Each number is 500 + 25 x the weight over its row's rms, rounded and kept within 0 to 999. Layers, rows and columns count from 0. Numbers have three digits each. The size before them is the row's rms in percent of the matrix's.

# layer 5 MLP up, 2048x768, rms 0.0322, rows 756-789, columns 640-703
099:507529463528517499537456465494532494525494455526510420510529488515458478458447502489514513534506520518492499473478485512517513479468429479516544497499545454519456547512482484493498495523482501
094:490516479467496481484514501469471503551535529541484553461505542506525569526519518497511532505515505484476491500452458495442478528457493542459457511514479485513493553478521508518513498519459513
100:534516503487545501497506516498475482528548485495508494464517489496487506520490521508494525529491495473548535537508506517511510494510525478507489452465469476516460477465478518482508509506508495
112:485477475501485517503498518540474473521507500460548473486444526525551524487504447493493532517516512477479525520476495500495512500492557539505515520545500471498505527525464493531520485487514458
096:467512518530454505515528504470550517519507518513462518464494541466522469518491556485517561501492449492490491488504563525514510506484471543480514473490501583514527470495509463465510475461450531
115:509487505477525471515477522521515471513529510522508499515449483527527477486509500506488515488482453494528478498472517470485455496528493549481534471480566511512528505509483524470516506524453524
103:530529520510499457493495508486474507524508496536552526514490486527485530493535463511520459502503486525514508498481460494512497484559527504474522498499521516486507482520529512481485517512498504
106:465469465524468492519517499504437458531540470510479480508508476540485474492493550434559518508517492525499517530509519493480525497526471480514525523484483464490522462442500484492476442506520503
111:503504483529506524482472504493494537537510477518508488502501504525516513478486505493497510508504501530487509524485517526527456508464568526502468526508488453530568508539492532515505500504483483
101:519490515478477488490463459530477527477478490471458524462485487532514509481511533517495492552497470536476504521469518478512484497509491480495536530484546495498521462514510510517495505542530534
103:474527513529462500513454511516476496474483542519486522461451513490506483475520468514561522465447438452509473492481478511509497462519493520532462546478492503490509496515493476529542507532434470
101:523478485494484509520514506481517495479540503495510500511472497481512504538514509490509494509465521486498481483475443543513530500511535464472521507506503486544489499495521537478496487499530520
105:526466473506468489495523489484492496543463484542537482529466525485515531512520514501501473510476503510486514479459497539518521515470542487503490533522485504500506568500439523531520527469506493
096:504480560492464500513523487458470468486506561463512466524516550468471511487473529533520464477483501523484575497489453515512565473508535523464505481515481520482499501489523528492509468493476512
097:502489494519457474495512502504498532520474531522496529527532453501469490487475492485482487492505457487548537483482538509499507512493496511500555465482493496499494463538528548519440510470508548
097:478488514471486495497515518474553502514477482459485475517491442523509507482509496514517470495494487501486505535517511504443484505522499545446480518452519513493460497485519536556479484499494485
100:512495486489499517525530519515514541494509511555483457481460516503453468532503506543527444517489480498494530511506484513531505553487483518533464516494456469525540495512498529500499512505522507
101:493518503503533502502546491534522504511532505510484491488496510476542461546547470498541502494491505492467496518484466508531517502529559459490519552520537509539473509487499493535486524474505508
100:510508469531509501480527498499495505518523475466557524504499464513505525509490505486500548527478488498526542471495473481480484525544511474493511506512501533558516516449536489513535504544460495
095:484478478533507564506520510481521544530490503489534501518504466519540534475481493516433480448513506530473553517487463484513460547514427482458514519539468470508508488508490540485501525516511550
098:478558468515497515496533556502525495496475520472483491578543458475516459450514476492471517483486521504511525487458521509533472526516510559464490456488517489486443515460495475507502482518473515
103:486490523506493470501482522469522483478511472527484541531461451527476488510453477498499527504467480513520490516514460498514502490521494507556517500519512499525502505475536510473496503488518502
102:488526470477555504468495532436500495500516504477510449526488492527433537506522477522508490526486501516493524455483496498468511464484490505515495547467483542511526507499458530519532533494509565
104:483487510466478511524492505492477527435522525531517460507504500480500476475524500504497480503537559486479487482470507496484473545481489505518529520459477518484497466475500486536462534486505528
094:459510557531480450515494526457503472472459491464501501513443473481496532539500500476450486507498460506532546543497460469481517496522529492530515516506484474491534524543492493517525493504542474
099:505510514522472498505490506477545522544501508516447464477533534538486461490509493482496495468502494500453538537519466541477528556507514499518493526478508503504511521532557495514512450490488496
095:470482496447479514478492506498539529525508462451491547531455512495496533497529517485528497466537530514538505517519523491463524516533495512531488522496505507484471480474488478515496467494483472
093:543456489485499521543517510508461430525512487456516512436490495464510526534532491523521482520507508498524454513518450489527516510493489491492535477525440529449516508468539486496486521476486539
096:493463484531508524521466516539477486499468513467505541485532520484530474487479498519518456477503505511504471476509545519489515485481491523514516501483513488482478448482496492527545511538480495
093:504464546509503501485500433471552511460468496507491507506502485491510496491508511483505518511484501499487528443486529502515506488512503553474490515480550515475504462506506520525481501518467482
092:514491507526470461480512477471486492474474497501501487449490486449508530465506494554483505449505494500495523538535506476490520471480500508523525463495484487475489465506483472516420503499483529
101:477512515447481516523503491484511478479531510505454486449438526575506513503458512489524489510495488512466506516499490467524432525489501493517508496522510550473486527469535476501469542492523513
095:511504488502519473511504490509488489514485481495528476568507510465521501479492507489501484516522476527539468486505504511495505554474461544456524445498506518540535515512534518465487453480485484
100:546509535522492521512504497476512496486496520492465497546506498472514458471498528493470469507471483516519460459480462517518522459475534549470485506516503515521526478563513541531491523507468516
# layer 5 MLP down (transposed), 2048x768, rms 0.0322, rows 756-788, columns 640-703
103:482512488522491487482470511469512539486485479485466530509522512495492526500444473483521539496479517505512548518473499533510527500485468513515496528438483478506465520505441522483497503516462505
098:484512526494519479521493481525452522510528508501483512466487536505530505488560502478487500531494519528495519495482477465495485514488521508487485520523507539523498473485522503509549510525468443
104:534502556487528498524491481519493459476504467515483554496525484496489463516473514541546503559507499447511553513506503504499551507516482490523483463489522517503446521510505478487490511500484471
100:489495495496487492481519535494544493482526463472511494496485538496538506497438503443486530510517493502547504571519526510488529470517512495478529472520478517483486503511464512489527525507516514
098:472567518454534494501502495519586530511490516500464442472486497471510435572505485527501558517506422506483532509467523506467489569469536493493506473467478486497502542539467557529489480525478514
099:522488476502489536487524465489495462521549455523485496514497506540521518520537494482501540478490535527509498497516478507498470494550540537502497521519505517478503516491509524472504515464497494
096:490521505511498475492492541482506497503515534498524519497457472490504507500534567486531513502473459531548495447517516511473496492479473499487487436507498506499514535526533501503524496487507496
105:490502513505517472537481485506529480491486457499522476474512483506477450536492477489514500492527493504467502499491526495467484527524470509523526473481484489471506491532490496495479478500515475
109:540502518505523510460496538478490521478482512461509475489503494510538509450458525519459532484544536527532520517468495470491480510531530493512492512517475494506504479479496525533511561463500492
100:525487490528496538527541490526497524505514491480482468475474486530549491531535520514496543499499500522534517505456522515493531526509521489493496536533487484530475504475514511465432491494525577
090:489499527472468525497467511473477560495485533498467498501533479461505455498451515490492480427516511483526508514498497481499424462528478532507495528545490490489478498508518492524483485501533510
096:490479515444536478531500514507550520472465479529517495475499512510465519547487446469491529532505508486513483440528481499488504471539508487520494496518476505453470520490555487519533497518470516
103:522485476525488523507497496536498511523517473541501472542484525512566516511484474507493517536491452481500535433491466512525469454443513517537538511525504514493480500486476514549485508469514505
102:449485562514527469547510476493483509519512489496517469493497521500511505516484500512512476499461496523494492527496504538509477505453518497486507506495535490506484518525533474538482476537504461
102:525506480497516511524514498479485473495472511503479482509480531472521485491528503527483508498486482469508499509476514494478476522534481532528473502446496522507466475533506532433488521528515528
098:504479470478493495462555461525536464482485488553490471543494486469496478497526517485525496504482498488452544535489494533469499473496499528513495510466524483506474457472509532531519497526514463
100:519550474484515534515530497486465498495488471481552459511477477520478501495507488550448491536490522539472500480489499515497499479535519476497488515506461519509539491506482480489484526519494523
102:532501496499479533490531509523523503467540515498539485494486487533490508485510476490530486463537444502493492488498493494516511514490478487521537513557480530526482492502527534453493522559507530
103:479538497493454506496480460502502523500493524479505531502517527490489461550519504490462492513511486555490491501487468487499482531518509489483498505477525504517502436483545494545509496503434510
098:501515491531481473507519507528561481525508504477490487490487468513486472488517495507527485485537506529468481481548503483506542512550478491499495511479540450536512508490473521496496551482526498
098:518478477476493506521521462478522509533520468528544433489507495481487484502486455504493492538483547509520504504499503489515465481494498476508474489534469489501492477465518479521506507551528508
102:506509476502478499499513506486512522467477483481495497504487524497495479506502517464500500494495451435483475511518474484535460484521521500500504508505463471510489499475500495512501514479486549
097:451507514489496524491527469462524534462533513500535501494486467517502549521532515532492507450480529535487485521471481472514485535521499487505492589458506504507511584531494511505478502521551482
103:465495475479506477495480435500472571469528485519529491531473457499467473474515498511479500472465520518509530463495541537477520511490475431493542479442526533471467445502486515454461532504529545
101:494504514507490498526506504548549503525479471507489502470498426490507511520498512505527518512500476456489560489518477572496499513481478491503493531499481499494469522505499493507480449479476489
105:485468493504523473494541507491527529486484520457517520485522490463492530458539488457502483482518480483487536518497487509510503509526533519491506495504520472526524496544524503501452513495490473
101:502527517473525495502474494498483481546513516508518484468495512517474487516548520497501486494501481496510538544496523544493507533541488494533486496491475505480510490517480517459504493524524469
094:485488528562487531545513469487519519518519474476504522523491525502532496499518504551504514531494484507515467464513510512518495504507525457490491511520503522508432476464535488474499510532484558
106:497508528520479516516460446540486486556478534587537503493541472504453496441448524514536454455492496491508456466468513505529497464493487518538541431532510515489465499514483512502512462474486527
099:528485509493485523501451524543502492511499482506474487518485532485519531471497493487494527512448435542481501448508537490477554530497466507481526489505529490591507490510564468478513473484489489
103:493528492492535469478493486497476521487496482501489504501567508460489483463518479484536476496485510514445486521542481516508498463473454475526468473466480495541477504561488488521500474532485505
095:516479486509536478499522501500476532482481496483518531525480507499519515479544520480505543488540479462492526537520472540515513467516506465475500497504472472491508490479550485533522512516470502
098:510482476537514458526495530497531526482493561505525502517510516523485511536438513493512518465473490542512486491505466534512531514497484506528507477512497527535531517459490478517522465501495496
# layer 5 MLP gate, 2048x768, rms 0.0322, rows 757-789, columns 640-703
094:471488528492475495510507498488508491472483534536516508495476499466527486526504524472449465487513525505515519485511469532501528486538481492507467457504501536520523496558512450525510511489519489
096:481516471458528549491510497511488488502506440480510488520542501531495525499472514531492474504467503516497547499462550516501554494518477526479495504520472492492470520526515474493503530478501520
115:463514477535536498537509473462510536515501517520504548507500487470462465496499525499480517489473494479500527498518514504534492513508481486515487490483499499527460476479513503474510493500459517
098:498490511466499481483501483522471505540511476509489492503553478441450524497501536543532528519478495511527472480477506508473540512478491485466506493472500441488456476512533506532473519537484490
115:484507509464518471515479484487521500476516528490512513524471466509487440519524511520500549511478486511533501492453493492464489480524477548470503456456547485535542532504471532451485537483458494
105:483480529528490447473549503533538517509513505486463526546499495468478498483486472454489475504479509472508520515485448513496514520518463491515478524462495475529529495473515474477509499507515472
102:502465480467480538498502539513477531465477507529486473472519456510496476517489511500517487521485541517536470505470525482485555510425501510519533480494528514538525484486499539519509488516496455
110:507556500534507512510518475469479503477497486495535474510503482515545477494452497542552532520485499498477506525472512518506491463518489533504491532505493482489482458523518566524508522526499498
096:533520515486470533524513529487518494487467499516535467533487501479483499553432495488518528525485485540528530493520539528502486539460472527505535485510462482511458488515515496502486535496515497
102:531525495483559477501485487495536506540521503512486499536483497515496512509510509537496521466527485505507516478516520477531481474487492503520490489490480514475520483498482499478471510524492523
101:488545495509532478493492518450535468474483516479473519516543478505482514516508523521507515477483497499523498468519467500486480505497455525512476454489520477510497521501505493489482493532497523
107:508467493487447471509539502521487506526531476503490496523471502510493526487490554512496474524502435462476505468530494487512482498466535495471472509525491493484505543478473548526494490453470518
099:486471495529515476505496546505454511534526537507473541502529457518499481489549513542505495514513505535537492489516497471494531487522474493469456524458488453471488520493483519503510516497482516
096:497558498487494499529497482455492492482494510455518517556472514505482463465486491512485450465507501466458451509529510501451451525494493497476481530517535491479478501483514551460535505503528472
099:479527502474507530479527512496484493540552481478514498490522492484489490495489460499511485510509532512506475507507529522535472477494474494520490474494499495515488501454461473482482534505535507
096:488548479512493504497434510530467506511501486495496461492492507519509479496450482511497448515507495472495476443510487493510466530528557534516493480490422503491532522541517510482453475518481526
099:495541509529482522497480527539495513506473487559516488541540545508483455462536538486537479534508493467462488497470481531519525514543511495541517461465535450539487498514507501489536557528480467
102:500465540517503506514516498522500506485518510515533527494520492544523499506497509495531510522501494503484491527517541520524486505508551522497496481523449496534506539507516493518471521514532455
095:509497495496501480510502506464522494476459515505480497504538480455457531509509514491491507508503505503478517501503498561532473509487524506506490483510482521515467536521488516469478519498465488
097:500513531526495487503473459499515501489519497536531514496464464527503471527513491494492503518478458520481525500491507509484530521530557503528535499507471491491478482503478450493522541516512496
100:518541500496501523537492512496517535514496514489504481460514475524464524474479539486506482502513511483523520529476491531543489475465520517520511496526519492502491547503498536505478499532489542
101:469502523515500487544498498561520461479517527545551533494519513519505472526476493491483505502539479500512496493503507553506497531520474526465462448522475518441514459419557496476495456512518496
100:530478492504468488481520459494525488492501510528502497529485528515462453517499519527503484514506526487483469511485513470522511525478534510527516441475521512495457498518488490522523539499512554
091:522498514482515485519507513537475499515537516509540494439471514513490519513494510498548482518490479467518500561537480465501498510496501504520489502547497496464488434489486484547514463447486448
101:509503488486544471500502465502528484494466530482525552500465525457471501517479536438443502530491460522498479497506504492539461466472496479471503469494486538500493515464479491512486499500508513
096:485500527478492474513558426493486506489519545495476496507465500564500486498463506485513498494486505508523480511495531496508537512496491481467538514487487468524521506534503496456493495477500494
097:542509514504491481514523483448457546469470512462528521517508522488524546520544484497510532472501487461455531479476491507487461472507506526543519514534519503522504478470509535501496511489503514
099:531492476501497497540499522506494495535483531516555514512502474499498475527512501472516492509496500460498454537531466498524485503536487513491506495514464496517457456473472523502489480550483483
095:542517501469541494507468493459484512519528515483475474509511503507503505526483510471503480469532523515497483470470484520446539477534474551456488477481473488513510487485510494469504474502528496
095:519521474534471488478505523522511509468479513474489490442504483465514495473477518524516488474480528496503451510505483468534541480503476508471441478464482543471479470496480509533523508498491466
096:466486534495549492492482501479514484462529488501521504518510521504466469493492539498502471473559527469522547501534470511500511442474533498502513528514523545437468527487473510524494536497488540
094:533509557461517456542510500495500480535489517488522541524493508513512464505480509508502510442498473472516490504484495494516478461518514515496555492525504480497513469514444480532507456500482519
103:512516522497474498504489523506498489486523469476465483519529499526508483496495479538480511482469490492544484497501538560517516516476490493479503526467552512536485466507492492529508488493489471